config.yaml
n_head: 3
d_mlp: 768
vocab_size: 790
norm: "layernorm"
norm_place: "pre"
rope_fraction: 0.5
tie_embeddings: false
init_std_qkv: 0.0368
init_std_o: 0.00919
lr: 0.00684
beta1: 0.95
lr_head: 0.00994
decay_fraction: 0.87
batch_tokens: 32768
z_loss: 1e-05
Each number is 128 + 24 x the weight over its row's rms, rounded and kept within 0 to 255. Layers, rows and columns count from 0. The size above them is the row's rms in percent of the matrix's.

# layer 2 MLP up, 768x192, rms 0.274, rows 597-614, columns 0-191
size [102 101  92 102 111 110 106  95  99 101 107  95 101 105 100 108 106 106]
[[169 128  99 127 146 125 170 139 154 167 119 100 119 167 172 135 147 133 104 111 118 117  77 107 148  99 122 128 125 117 154  95 142 178 142 119 140 156 129 165 116  85 115 105 105 121 159  79 127 115  90 164 136 141 133 138 127  84  97 185 124  75 109  96 113 148 157 120 140  76 153 162 114 102 154 135 160 118 148 122 114 133 126 154 141 108 159 103 137 135 136 146 107 130 117 110 125 153 109 104 143 156 148 133 121 102 108 138 201 152 121 122 169 137 127 127 115 155 130  76  94 112  79 118 114 117 108 157  82 127 111 120 114 150  78 125 162 130  89 129 133 122 141 124 145 111 122 136 148 118 153 103 106 112 141 125 116 145 135 144 106 126  84 137 141 128 130 146 135 126  95 145  99 136 119 148 182 101  95 142 194 140 154 109 117 112 120 146 101 144 145 131]
 [128 161 120 116  90 126 121 159 118 114 102 146 105  96 148 113 135 148 119  83 131 140 137 154 136  96  91 150 126 155 126 131 173 141 144 112  91 110 151  91  75 114 113  92 132 118 109 142 145 134 131 133 156 117  97 137 109 110 133 193 149  90 136  95 106 127 138 125 116 124 103 129 116 156 169 158 125 140 133 166 142 147  53 145 107  97  99 135 125 135 132 125 140 141  99 158 161 118 169 135  71 121 104 115 117 146 136  93 121 119 120 105 147 125 119 131 195 131 104 134  90 156 130 126 119 170 101 138 124 187 121 148 132 147 118 133 127 139 157 125 118 130 114 172 117 125 140  87 133  99 156 162 160 110 120 138 144 131  98 147  80 131 120  94 136 126 156 102 126 138 136 101 145  94  70 122 161 151  97 102 101 155 131 146 134 112  90 118 146 142 179 157]
 [109 115 153 131  84 152 165 135  95 141  91 135 176 139 128 131 141  83 138 129 125 116 114 127  95 154 152 134 127 136 112 110 130 135 114 114 172 120 153 144 144 106 129  89 119  68 182 117 100 147 123 120 147 137 126 138 132 102 106 196 144 132 107 134 168 130 143 103 133 115 113 126 189 128 135  99 107 103 154  91  86 110 140 155 151 141 123 135  99 132 106 149  73  80 124 142 117  92 146 129 121 108 123 134 152 137 149 123 142 137 128 147 139 146 106 132 104 177 184 106 151 156 151 133 127 123 128 149 123 140 118 116 125 129 161 116  97 102 131 142 105 127 105 144 109 147 132 111  98  77 159 163 139 136 106 151 140 110 112 127 138  95 197 110  87  80 146 169 128 128 129 117 113 137 144  96 109 135  84 120 171 113 115 184 100 107 117 121 118  89 116 137]
 [135 141 141 104 138 136 119  91 153 157 166 130 141 103 157 114 103 117 130 144 104 176 103  93 137 137 125 124 128 105 156 127 118  97 136 159 147 128 137  89 115 132  86 110 115 120 130 156 112 201 128 165 127 153 135 141 129 151 103  99 181 164 111 135 119 137  94 106  86  97 181 148 106 142 128 145 167 143 144 143 132 160 109 142 119 112 126 180 106 111 110 114 157 162 126 152 129  91 153 116 114  78 108 155 148  95 107 124 141 130 112 115 113 152 170 130 149 119 177  88 117 158 106 131 126 166 128 110 137 122 105 121 103  76  88 105 128 124 122 199 121 120  93 140 136 103 131 129 109 145 136 142 143 107 114 120 102 123  88 103 123 146  81  85 130 136 137 131 111 126 121 131 195 110 128 113 116 131 139 162 185 114 104 137 149 120 139 104 116 138 144 142]
 [135 149 163 122 108 116 137 104 141 136  90 103 107 143 168 151 111 142 137 122 121 152 113 130 137 137 140 111 123  94 123 142 138 160  78 125 130 161 201 162 133 107 112  89 115 118 177 108 161 142 121 119 157 197 147 141 152  94 140  88 147 130 129 111  44 104 149 119 125 119 127 130 116  96  87 136 137 135 157 139  95  89  91 110 118 113 112 148 170 105 135  98 114 133 171 150 133 119 153 136 128 129  98 140 109  69 116 103 174 115 150 121 119 116 151 147 146 102 155 130 135  97 140 158 101 151  94 129 103 173 145 121 134 144 112 153 106 128 102 142 127 144 155 128 113 120 142 144 135 170 139 124 139 125 105  76 148 106  76 142 152 129 114  86 154 128 125 133 113 119 138  95 110 145 144  90 142  98 121 145 127 118  88 124 116 155 148 125 137 106 171 154]
 [128  96 117  90  71 105 117 110 161 139 144  82 130  87 153 130 105 121 111  94 145 105 114 125 142 129 175 102 138 137 125 141 116  87 141 139 122 105 119 141 133 132 103 151 100 152  98 104 127 131 132  92 169 107 143 137 107 141 121 124 113 119 149 103 137 164 103 147 166 110 127 155 134 171  97 136 116 132 122 144 122 146 149 104 109 146 110 132 144 160 137 169  86 128 100  68 115 146 115 154 106 138 114 136 116 110 147 118 131  81 149 113 122 144 131 123 140 128 201 152 144 133  76 155 116 136 141 140 158 116 108 122 136  90 154 145  84 115 176 116 128 161 118 131 154 142 110 133 111 130 133 128 146 146 141 156  88 159  89 108 139 130 119 190 139 147 155 113 123 101 108 157 106 168 136 101 157 144  95 123 135 184 149  93 107 182 142 169 158 167 120 142]
 [139 158 125 144  98 129 136 105  94 174  87 147 157 133 132 147 144 109 120 154 179 159  88  74 152 157 101 129 139 137 111 100 137 115 123 144 140 128  97 112 129 143 101  95 132 163 156 104 194 127 170 162  86 138 158  94 125 112 118 141 129 170  87 108 133 132 129 142 128 148 121 106 138 121  97 128 106 131  80 113 159 142 120 173  96 103 147 103 116 113 153 141  91 121 108  97 122 125 153  98 150 106 100  81 102 110 122 142 159 170 147 124 129 146 118 170 110 125  98  85 122 127 146 142 133 145 142 122 103 143 142  94 121 111  92 141 129 147 140 171 146  92 113 120  91 139 129 110 144 147  91 154  73 112 129 167  91 115 138 132 128 160 169 158  94 129 151 147 102 148 131 120 139 122 102 154 105 108 146 145 114 172 122 139 148 100 160  98 121 141 140 111]
 [127 147 135 101 147 135 117 103 119 162 145 170 111 159  89 133 113 115 156 143 111 105 117 105 143 106 142 165 130 100 102 138 157 153 127 178 105 134 136 103 143 120 121 111 119 111 167 157 146 118 138 133 146 191 163 156 159 138 148 128 115 114 195 177  95 117 148 133 121 132 161 104 141 132 168 118  95 158 150 159 125 127 134 128 115 142  93 138 185 169 117 181  97 119 103 122  99 129 113 112 111 137 113  78 149 106 106 122 136 144 145 151 124 132 154  82 126 118 107 104 153 135 122 155 112 123 126 112 109 133  96 136  98 135 109 115 146 125 151 137 113 105 128  85  93  81 128 102 171 151 109  64 107 137  97 143 147 165 116  79 114 119 138  95 115 124 127 117 107  99 129 127 136 125  91 137 115 134 126 122 120 171 124  66 159 108 110 160 143 120 156 156]
 [144 112 102 118 141 140 143 106 131 103  96 129 159 134 119 167 123 123 153  94 159  94 126 175  83 162 156 125 149 134 140 146 144 117 153 145 153 121 130 131 162 151 136 116 168 164 111 141 127 134  94 167 165 150 145  74 119 126  84 119 128  85 151 104 133  89 136 162 121 113 135 116 146 163 130 136 163 164 116 124 142 114 127 111 165 139 136 139 150 104  93 133 122 143 121 138 147 140  92 110 151 126 176 113  85 132 152 160 153 128 132 133 167 127  67  66 144 149 110 138 116 158 159 122 137  72 106 127 145 176 138  90 168 172 122 103 145 138 114 141  47  83 108 100 119 133 161 150  96 121 155 113 140 136 112  96 165 127 132 131 117 135 109 117 119 117 136 109  99 153 138 116 137 116 143 120 136 148 136 131 161 133 144 104 160 109  97 148 124 108 130 107]
 [166 120 139 140 126 128 146 154 103 142 128 112 123 121 129 169 146 101 140  87 106 133 130 154  79 131 159 142 151 106 101 102  95 173 101 129 138 119 137 111 137 186 150 118 111 130 170 120 140 130 154 144 126 122 163 138 146 107  77 113 149 135 104 115 155 128 112 154 149 116 134 117 175 142 171 143  89  82 130 106 133 113 132 139 113 114 139 144 156 128 115 167 139  51 132 108  96 137 177 145 121 150 105 144 137 149 102 153 128 166 144 156  91 115 153 111 146 177 143 149 155 135  95 146 144 102 162 124 144 145 115 167 126 152 142 119 131 139 150 152 140 147 120 123 117 161 109  91 163 142 129 156 155 132  80 120 166 128 119 157 162 107 138 115 112  83 101 129 122  98 135 111 127 153 160 144 115 157 117 121 165 130  92 149 130  76 161 108 133 120 140  62]
 [103 150 168  74 112 133 108 140 134 113 115 152 135 108 132 146  99 114 141 129 104 132 102 154 143 126 144 157 109 108 140 154  67 134 132 113  86  83 110 114 124 148 122 155 144 104 122 103 129 137 130 144 137 152 113 124 104 125 155 111  82 130 173 144 108 133 164 128 149 144 157 157 146 108 150 152  84 107 140 141 158 119 100 165 110  62 180 146 147 140 123 158 123  77  90 145 101 136 127 116 150 101  99 137 137 101 122 124 124 102 137 163 130 140 131  98 143 124 166 119 109 126 153 138 135 114 164 112 142 130 163 114 134 140 123  93 101 125 131 138 146 113 130  89 148 112 169 178 142  94  77 118 110 135 116 109 117 129  91  86 193 139 136 119 133 146 155 139  77 132 144  94  83  79  93 147  86 136 127 157 136 139 140 108 121 116 118 132 136  95 165 138]
 [119 110 142 118 125 119 151 124 115 130 125 108 156 160 142 112 168 114 110 159 136 122 121 131 150 127 138  90 106 116 135 108 121 124 142 127 107  59 115 108 169 107 131 104  99 141 132 149 158 135 124 167 125 149 106 117 105  93 165 134 150 110 137 111 171 186 147 125 134 154 138 143 158 127 120 102 135 137 162  92 139 150 117 109 141 112 137  77 152 116 118 157 118 153 141 122 117 111 115 169 105 149 121 130 147 150 120 152 130 127 145 153 127 166 119 161 118 142 119 105  71 130 111 142 113 118 105 106 132 105 139  92 102 199 129 101 165 149 176 131 138 142  97  74 140  78 162 136 144 105 113 128 124 134  93 107 120 112 106 116 131 143  92 122 144 131 118 153 174 152 148 164 107 168 131 147 195 150 133  66 123 128 131  67 108 119 137 176 148 150 129 119]
 [ 69 101 132 123 146 116 169 142 179 103 114 131 190 148 132  82 143 135  97 129 152 138 133 146 154 174 176 107  83 164 126 116  86 139 128 137 104 153 154 153 135  92  92 105 134 140 159 137 123 154 154  81 132 135 108 142 136 167 108 118 147 132  88 141 123 123 104 124 121  71 109 105 141 158 126 122 104 124 119 126 146  98 141 135 129 116 127 126 140  91 146 146 161 158 118 127 141 127 155 124 114 129 126 132 112 144 107 154 148  77 152 112 109 100 134 135 142 116 113 155 108 154 135 133 137 168  54 107 104 132 115 155 100  88 186 129 115  80 142 144 108 101 121 127 101 154 143 151 134 116 121 129 126 153  99 159 102 118 110 147 149 128 133 114  88 133 160  74 129 126  94 108 159 124 144 178 125 122 123 133 103 163 142 149 137 102 109 126 135 162  98 133]
 [131 140 106 118 129 185  88 140 120 123  94 110 136  77 127 154 120 121  82 140 125  71 124 163 108 104 113 103 126 120 104 109 107  89 147 105 168 124 118 113 113 116 166 145 140  85 123 139 114 113 148 197 104 107 111 138 141 165 136  93 147  87 133 114 108 113 101 142 112  90 106 134 124  97 124 142 123 138 179 156 101 124 167 138 137 126 119 112 124 122  71 126 102  63 127 134 120 160 145 120  86 127 142 114 135 173 135 146 118 126 125 108 119 118 122 128 155  96 125 108 109 127 139  89 151 176 171 140 175 153 156 146 134 128 117  93 122 109 170 106 104 103 124 117 101 143 135 132 144 145 117 157 159 122 143 100 179 151 130 148 146  94 130 153 146  97 176 127 157 103 124  93 121 121  82 123 106 169 119 123 129 149 142 122  92 141 128 123 102 145 147 139]
 [141 157 126 113 172 106 141 100  90 121 171 134 111 181 141 160 142 101 122 132 150 131 173 153 104 104 126 157 150 117 156 132 126 114 129 149 163 127 115 137 140 132 137  89 124 101 132 137 127 122  78 159 178 143 141 136 105 129 129 107 138 150 149 151 111 149 164  84 135 133 118 106 146 150 140 173  90 135 144 130 111 150 128  88 123 150  90 180  88 102 169  83 122 111 103 148 145 136 103 125 126 106 109 132  59 145 149  92 109 160 172 156 129 101 118 140 140 103 128 128 131 128 177 120 138 117 135 142 112 108 134 102 119 149  95 111 146 131 109 149  94 170 113  96 142 130 127 159 124 124  85 126 147 148 130 104 132 134 120  71  96 115 132 101  98 105 126 123 179 113 121 104 131 186 112 158 119  99 113 151 115 125 123 131 156 144 153 145 145  88  88  97]
 [104  79 120 139 148 103 145 149 111 137 101 135 151 147 154 119 113 134 108 152 130 126 116 141 103 114 157 147 114  62 114 168 203 115 148 128 124 150 119 140 155  86 112 122 122 142 150  94 103 138 144 108 164 136  93 116 120 126 132 128 169 133 130 146 137 120 137 146  91 135 132  93 141 147 103 113 119 118 131 131 150 164 104  99 152 139 110 132 110 111 133 131 184  92  88 101 170 126 110 162 141 105 120  82 134 113 120  85  94 138 108 135 147 148 118 142 145 132 160 122 126 113 160 181 127 131 131 132 148 106 128  93  77 144  79 133 130 149 161 107 107 152 130 164 129 146 121  76 111 119  83 137 133 141  83 135 137 132 119  72 162 121 127 141 111 162 111 122 160 130 105  80 109 126 127  84 132 149 136 145 120 167  91 105 125 138 152 172 141 102 160  96]
 [ 91 166 154 152 147 128 123 114 118 143 126 128 136 114 115 122 141 178 105 152 115 165 163 148 103 127 109 128 189 110 133 130 111 141 143  96 128  99 138 141  94 118 107 151 133 146 107 174 132 133 131 145 115 102 147 140 142 116  99  95 109 138 148  90 148 104 104 105  98 135 156  90 123  68 168 112 138 102 126 104 169 115 152  80 111 150 143 142 132 139 126 122 100 136 142 139 123 129 111 137 127 151 112 116 137  99 120 125 122 177 109 147 179 107 133 138 168 128  80 179 123 162 142 119 129 106 118 152 145 150 112 140 122 138  94 164 131 110 162 158 152  95 161 123 125  91 137 174 101 121 111 110  71 157 125 101 159 111 142 115 171 141 122 120  87 156 119 156 134 102 163 112 138 135 117 108 110 102 134 141 161 133 148 177 126 147 134  93 103  98 183 172]
 [120 119 155 144 142 163 164 134 123 161 107 123 125 102 109 199 136 101 156 120 106 105 148 123 105 132  95 147 126 173 120 113 147 159 134 117  97 152 103 139 110 135 130 111 169 148 147 107 126 153 112 159  88 117 122 111 126 156 130 146 143 120 117 109 146 114 126 133 113 132 122 146 105 109 132 147 139 191 152 115 137 130 144  90 146 171 177 136 111 189 143 124 119 103 122 179 108 147 163 120 109 141 171 116 121 114 135 107 160  58 134 126 154 145  98  85 125 126 125 107 161 188 113 147 130  83 112 150 106 151  61 151  85 134 167 172 144 129 151 119 112 157 118 101 110 131 156 129 133 124 127 132 145  90 122 123 121 145 118 141 140  80 126 113 104 181 135 140 142 140 128 136  87 117 101 102 114 102  98 102 149 133 104 116 156 131 102  97 136 129 124 137]]
# layer 2 MLP down (transposed), 768x192, rms 0.258, rows 597-614, columns 0-191
size [101  95 109 102  99 102 102  94  96  92 108  97  99 108  94 107 107  95]
[[140 105 122 166 153 141 149 129 164 123 155 116 122 113  92 114 138 149 104 123 107 107 115  93 120 115 138 132 146 137 139 122 137 136 131 100 121 130  86 102 111 111 105 133  89 174 131 133 131 158 145 179 143 167 158 106 118 100 141 112 139 131  71 118 103  98 131 169  90 131 148 126 114 101 135 127  77 129 119 152 155 160 133 151 122 143 136  98 113  96 120 135 169 120 142 159 163 159 105 126 155  80 127 165 122 146 133 137 124 124  72 183 121 152  97  95 125 135 131 108 118 121 151  83 141 109 108 186  94 128 113 118  92 111 100 165 102 126 139 126 156 132 122 159 106  55 146 107 135 109 126 158 104 160 126 115 138 143 118 133 113 163  66 119 132 156 102 114  84 127 105 169 150 143  99 162  82 126 133 121 140 142 139 112 110 127 115 131 171 142 121 104]
 [196 142 113 130 129  92 119 143  86 128  81  89 100 141 106 144  64 138  95  80 167 171 140 139 167 136 151 148 114 114 148 157 127 104 112 165 154 143 134 150 125  98 116 121 132 123 132 189 129 121 111 139 133 119 137 100  88 141 144 167 126 157 176 108  92 139 131 170 133 141 147 175 145 134 155 139 103 121 147 116 130 140 133 114  81 147 130 110 140 174 132 125 149 132  93 153 141 143 149  90 170 147  75 133 105 125  98 122 146 145 112 178 123 112 111 145 153 113  87 140 138 104 115 124 104 114 129 126 130 159 127 134 149  90 148 156 142 147 124 121 126 146 146 150 120 139 117 144 114 156 180 138 120 148 105 134 140 106 147  84 149 121 134  99 153  84 109 166 120 135 128 104 120 108 147 120 126 113  79  75 143 131 124 137  82 141 155 118 106 110 118 124]
 [129 124 142 135  99 162 164 166 126 156 113 161 153 161 123 127 163 100 153  99 143 158 139 130 127 176 134 140 146 161 120  81 116 139 120 158 181 149 143 119 154 134 139 118 140  96 164 147 126 107 131 132 138 156 159 186 157 108 125 137  90 142 121 125 149 174 140 132  92 121 129 171 182 120 152 105 127 124 155 113 126 116 157 155 136 123 130 201 120 112 145 179 143 111 157 117 144 121 123 153 154 116 114 148 134 170 149 119  96 119 130 157 146 158 134 108 129 172 154 116 152 130 147 119 112 143 160 185 141 177 120 107 124 141 151  91 141 126 105 103 152 134 170 151 134 162 139 151 155 103 150 181 121 157 132 133 114 107 152 145 132 134 179 130 133 107 128 135 133 133 121 155 166 140 159 146 132 149 113 132 146 164 103 178 135 100 137 133 160 146 140 101]
 [148 154 118 127 125 156 108 142 126 198 120  75  82 155 101 142 124 131 113 120 162  81 147 112 153 121 145 103 110 164 114 124 139  90  97 127 110 114 124 116  91 111 109 142 140 160 162 160 147 114 134 177 135 115 136 137 150 175 150  94 164 157  82 137 141  85 103  95 130  96 139 135 137  92 130  96 116 126 127 134  71 144 112 129 134 125 151 130 164 102 103 105 128 158 158 158 125 119 133 153  93 107  78 165 129 107 133 137 116 155 139 180 112 117 142 103 139 125 139 132 134 169  93 100 131 120 117 131 166 157  95  97 114 121 143  80 106 132 109 155 105 128 100 163 164 126 178 137 117 166 135 163 132 145 115 121  87 109 113 125 114 139 111 105 139 138 171 139 137 149 156 154 134 115 101 111 108 168 125 161 174 134  98 121 126 143 142 125 136 110 131 120]
 [126 156  91 110 118 156 149 118 117 112 147  57 108 128 121 135 181 122  93 129 134 158 109 151 155 171 110 139 137  90 135 124 151 159 128 114 130 145 151 174  92 116 133  86 125 101 133 124 149 105 157  45  63 111 116 155 128 101 144 135  99 105 131  93 103 139 133 122 103 149 134 112 138 133 162 115  97 139 116 111 114 119 140  89 146 155 135 142 120 159 134 152 154 130 145 127 127 144 160 143 139  92 154 164 115 146  95 120 175 136  80 137 114 105  97 111 102 113 106 129 141  81 122 123 111 131 130 175 128 100 102 153  98 114 124 148 107 169 143 138 122 139 119 131 151 191 121 106 132 106 178  89 156 119 113 169 123 108 152 142 104 106 137 106 169 101 112 144 101 110  96 143 115 122 136 109  94 142 150 135 105 116 112 115 116 109  99 123 128 138  98 115]
 [123 162 130 145 116  86 123 146  92  98 134 124 100 102 172 134 112 134 123 134 129 139 113 128 127 116 110 164 119 153 131 160  83 116 123 145 122 180 163  84 119 133 109 132 118 143 133  84 120 132 113 137 113 107 119 115 161 104 109 160 152 154 138 106 144 130 145 152  96 120 148 167 134 114 119 156  94 129  67 127 126 121 106 152 129 159 131 150 134 163 146 110 138 120 152 156 109  92 142 131 151 143 135 110  90  71 128 125 131 116 110 118 121 172 121 126 119 142 123 137 184 135 170  70 147 131 130 148 153 179 202 125  66 125 111 106 116 130 125 148 122 125 101 124 153 107 132 158 142 117 131 103 135 165 147  96 120 131 152 158 122 115  91  81 143 151 131 117 102 112 111 105 132 105  95  98 188 148 111  93 127 183  86 108 138 149 131 130 165 116 128 120]
 [ 78 103 139 126 148 125 124  97 204 145 159 117 126 129 129 102 156  99 138 172 146 120 119 152  90 152  99 117 126 138  96 168 124 102 127 126  80 143  61 154 142 126 118  81 116 141  98 114 118 161 123 109 157 127 156 131 137 136 151 138 137 130 144 138 164 110 110 141 183  82  98  99  89 181 118 143 120 111 128 122 138 144 126 140 138 132  73 114 156 189 123 129 134 139 156 143 136 125 181 121 121 111 164 125 100 134 155 114 153 105 185 112 110 162 117 107  78 117 135 114 137  80 132  75 124 115 129 155 151 104 133 141 114 125 178  98 106 123 141 141 151 114  80 136 149 139 154  96 130 120 137 147 127  80 154 138 131 147 134 130 156 147 124  97 107 104 124 149 135 122  99 112 148  93 107 136 120 100 131 133 154 113 130 120 127 128  94 136 132 149 114 122]
 [ 88 139 116 142 124 135 147 137 156 136 155 157 162 185 139 135 152 169 112 156 124 118 150 153 111 124 160  81 108 144 118 132 146 134 115 134 146 115 143 110 141 163 104 157 100 152 183  80 152 137  94 111 132 107  91 104 124 154  60 153 116 148 128 160 166 128  94 145 148 130 136 111 100 140 116 113 146 128 143 155 126 156 126 156 136 158 135 117 125 121 128  92 124 141 148 135 128  92  89 159 110 140 117 119 143 159 123 125 108 127 130 128 115 136 186 152 104 116 127  97  64 113 178 153 115 170 151 158 135 142  93 117 134 128 145 183 137 120 135 155 128 193 161 129 121 121 137 118  80 101 146 126 144 114 130 107 157 147 150 119  82 113 101 149  90 144 107 135 130 127 125 154 139 123 139  97 104 139 121 131 138 105 112 110 146  93 131 120  74 102 151  77]
 [119 130 141 121 106 121  79 123  93 126 121 105 148 140 126 164 140 168 111 131 151 119 129  91 126 144 124 124 154 139 139 144 138  88  57 132 115 147 196 149 130 157 100 188 130 126 108 121 157 131 142 104 125  91 104 156  97 116 111 178  90 120 179 116  99 101  97 151 177  92 130 147 106 127 124 112 152 156 125 125 128 104 171 140 106 111 161 163 133 125 145 111 128 147 114 145 112 123 109 136  95 122  96 138 115 126 107 157 103 110 135 125 134 132 165 174  85 123  92 107 100  84  98 167  75 148 114 139 118 109 146 133 150 135 120 127 124 145 131 146 107 169 120 112 109  90 151 121  87 156 156 160 148  96 141 168 132 127 176 104 109 168 123 124 137 122  87 148 149 127 140 129 140 146 105  85  96 124 129 114 108 151 104 118 119 116 138 101 121 147  99 135]
 [114  98 121 128 102 147 120 141 150 109 126 113 126 110 118 126 104 120 165 152 151 111 114 116  95 111 137 149 156 125  98 142 122 118 147 152 149 127 184 128 147 134 148 117 109 124 109 124  77 129 130  83  99 103  97 109 104 132 142 135 122 106 117 128 157  99 143 112 110 118 124 142 159 144  96 139 111  97 140  86 135  84 142 176 123 131 155 133 158 145 116 117 140  94 184 110  86 102 119 113 143 151 138  84 143 147 101 171 129  97 119 142 121 115 104 102 140 136 117 160  94  92 143 148 104 106 114 139 121  93 128 163  74 103 100  60 131 123 122 127 140 118  91 119 140 128 113 111  97 104  64 143 113 129 138 155 154 151 118 150 158  99 146 110 128 133 106 158  97 153 157 147 162 109 142 134  96  93 136 103 136 123  60 101  95 154 133  73 132  82 112 137]
 [118 142 121 111 131 100 122 111 141 140 174 169 121 120 140 137 123 123 107 168 111 167 133  88 144 174 139 143 151 163 150 140  96 162 171 138 148 118 121 100 156 133 147 123 164  76 111 111 158 115 176 138 142 102 118 117 106 143 146 132 111 159 126 100 156 128 170 150 134 112 149 141  99 104 100 125 126  60  73 119 115 134 178 123  90 103 107 101  94 127  76 131 176 112 120 133 105 102 135 128 150 124 130 132 156 117 134 111 152 115 145 153  89 127  97  83 134 120 139 182 132 127 138 116 131 161 136 113 144 116 113 158 117 135 155 113 120 147 107 152 157 115 127  92 124 107 129 100 156 117  93 177  82  61 141 134 122 112 119 130 115 139 122 141 134 130 121 125 115 125 171 142 144  94 149 150 134 157 122 128  92 126 113 114 130 121 116  86 115 138 196 103]
 [130 125 116 138 133  71 115 136 122 104 102 112 128 108 111 129 146 122 161 110 150 104 128  84 132 147 125 128  98 121 158 131 188 148  91 148 154 114 143 104 113 130 101 137 133 113  96  91 151  92 129 117 148 107 156 139 176 118 119 117 116  93 135 150  89 148 123 151 146 140 138 141 118 170 131 110 148 124 160 114 118 107 151 121 150 146 156  91 100 130 166 196 155 131 135 160 147  75 195 109  82 128 124 129 157  94 124 119 118 134 137 128 100 137 120  74 129 100 153 136  96 121 176 117 115 126 163  92 121  61 137 135 132 125 157 138 126  87 149 172 119 129 142 136 109 156 158 100  96 142 140 108  93 125 103  99 110  92 144 100 156 116 136 104 114 107 115 117 142 114 114  83 126  90 152 111 138 136 128 118  88  80 130 145 125 128 134 163 155 137 122 138]
 [ 97  78 125 117 152 137 105 110 102 136 149 137 101 157 148 120 144  84 114 122 106 152  95 114 132 124 122 126 118 119 163 138 106 167 174 119 118 188 178 141 112 119 100  88 133  79  83 102 125 143  92 128 104 128 158 177 117  90 166 142  95 190  90 136 149 147 131 122 106 148 111 115 149 114 170 144 123  91 147 108 138 109 145 127 102 136 167 129 103 166 152 134 167 133 126 120 116 124 133  87 158 142 140 105  91 145 122 107 128 112 144 127 140 111 141 133  98 161 114 104 108 186 118  95 151 143 155 157 159 122 112 108 188 112 123 149 114 144 122 127 150  91 103 140 133 182 148 111 151 105 119 131  78 144 151 135 123 130 150  90 107 108 145  97 132 158 147  94 102 109 120 116 131 155 157 115 144 116 148 159 155 159 127 139 129 105 120 116 133 118 124 144]
 [123 194 115  62 134 111 111 121  76 135 105 126 106 133  84 127 143 127 116 121  89 137 120 114 125 133 133 127 149 139  79 116 140 136  99 116 182 136 165  95  96 141 157 157 114 100 106 179 135 140 129 126 140  90  98 113 151 109 124 101 120  95 140 125 144  95 160 136 123 137 115 148 141 151 134 152 113  97 136 107 163  80 168 106 155 157 121  80 164 153 115 144 163 133 131 101 138 105  95 113  96 117 108 134 111 138 120  96 107 164 123 141 153 110 169 109  80 143 136 140 132 145 129 193 103 157 129 156  77 153 147 154 150 146 145 101 119 114  87 142 132 142 144 128 115 145 134 142 146 158 128 158  97 160 126 144 123 153 153 142 142 124 141 117 134  94 104 125  99 143 122 140 131 147  68 147 145 129 101 144 113 157  82 146 109 129  91 102 101 141 138 124]
 [142 115 161 155 131 129  70 103  92  85 126 106 128 146  82 132  76 103  92 143 114 146 103  79 135 131 132 113 186 166 125 153 125  95 128 126 163 148 128 138 103 142 185 131 118 104 157 151 111 104 142 111 117  86  85 123 104 117 134 141 114 164 146 124 111 115 106 122 143 121 129 134 108 121 152 111 142 170 109 148 124 140 155 132 129 110 132  93 129 141 145 150 125  87 126  86  87 146 182 122 102 105 123 133 147 135 166 112  99 100 115  99 160 141 144  99 100 155 112 111 137 161 150 145 124 127 123 105 113 113 110 137 142 125  90 147  85 129 162 108 165 136 125 114  92 136 165 141 145 126 136 141 112 125 128 117 123  47 153 108 121 144 161 103 115 138  97 106  98 137 130 122 158 148  99  96  94 132 152 154 156 171 170 148  96 133 167 130 131 137 108 133]
 [141 103 113 131 116 133 144 125 157 125 148 138 125 153 102 129  85 139 147 134 119 154 143 105 133 135 138 138 130 113 187 157 134 101 126 134  88 157 150  99 150 113 131 120 131 148 112 114  69 160 111  93 119 146 124 126 137 152  98 107 116  90 109 130 139 123 159 113 121 152 113  72  77 118 150 181 121 140 125  98 126 122 120 133 121  85 138 166  90  99 116 132 105 172 153 142 130 118 122 119 152 147 121 112 129  78 124 144  92 125 137 133 127 137  62 125 139 106 172 171 116 126 134 114 154 128 101 123 137 142 116 118 112 168 185 176 153 162 157 101 117  59 120 173 138 122  85 142 101 165 153 118 131 142 115 121 122 114 145 108 153  79 154 126 139 105 140  98 155 150  94 139 153  88 125 128 175 109 109 128 154 138 113 180 144 124 157 137 117 131 148 128]
 [102 140 136 134 142 135 148 118 107 118 146  96 156 136 131 135 105 154  99 160 123 152 199 131 118 107 126 158  61 156 115 121 145 165 137  96 151 143 162 164 112  97 110 115 106 149 153  99  86 124 134 195 140 125 133  90 126 151 127 104 151 161 116 161 100  71 168 130 119 155  99 132 134 122  90 126 146 137 135 131 131 115 100 143 197  96  90 170 117 109 109 105  92 117 153 144  70 103 138 145 131 137  98 142 106 126 159 105 119 124 135 135 111 113 143 144 126 127 149 107 140 149 122 144 113 111 149 113 133 159 128 117 104 196 111  94 133 129 109 118 115 136  99 136 120 126 114 133 121 119 112 138 107 164 166 144 164 149 119 173 120 148 142 126 117 133 184 137 142 134 159 158 120 156 118 112 133 139 136 115 185 118 119 131 144  84 109  99 125 127  91 119]
 [121 101 190 122 124 131 126 137 138 118 142 126 152 135 141 107 145 163  96 123 130 142 123 104 133 179 126 101 125 137 114 146 109 121 177 110 173 103 161 143 103 139 118 131 144 125  84 140 164 146 113  83 165 146 129 137 105  63 155 108  85 149 112 136 123 132 177 144 151 116 141 140 137 130  99  75 114  81 116 155 128  81 112 153 100 139  65 127 124  80 102 112 150 170 134 136 162 100 126 140 163  85 129 161 141 132 133 129 152 152 170 168 105 121 118 114 131 108  93 108  80 118 132 136 101 143 150 112  93 120 169 148 129 139 129 108 114 126 113 159  99 115 152 149 141 135 116 168 143 143 128 127 115 150 130 120 151  82 175 135  85 144 131 132 135 121 143 143 109 126 143 128 163 151 113 145  83 152 167 128 112 114  89 178 126 134 142 123 120 101 129 139]]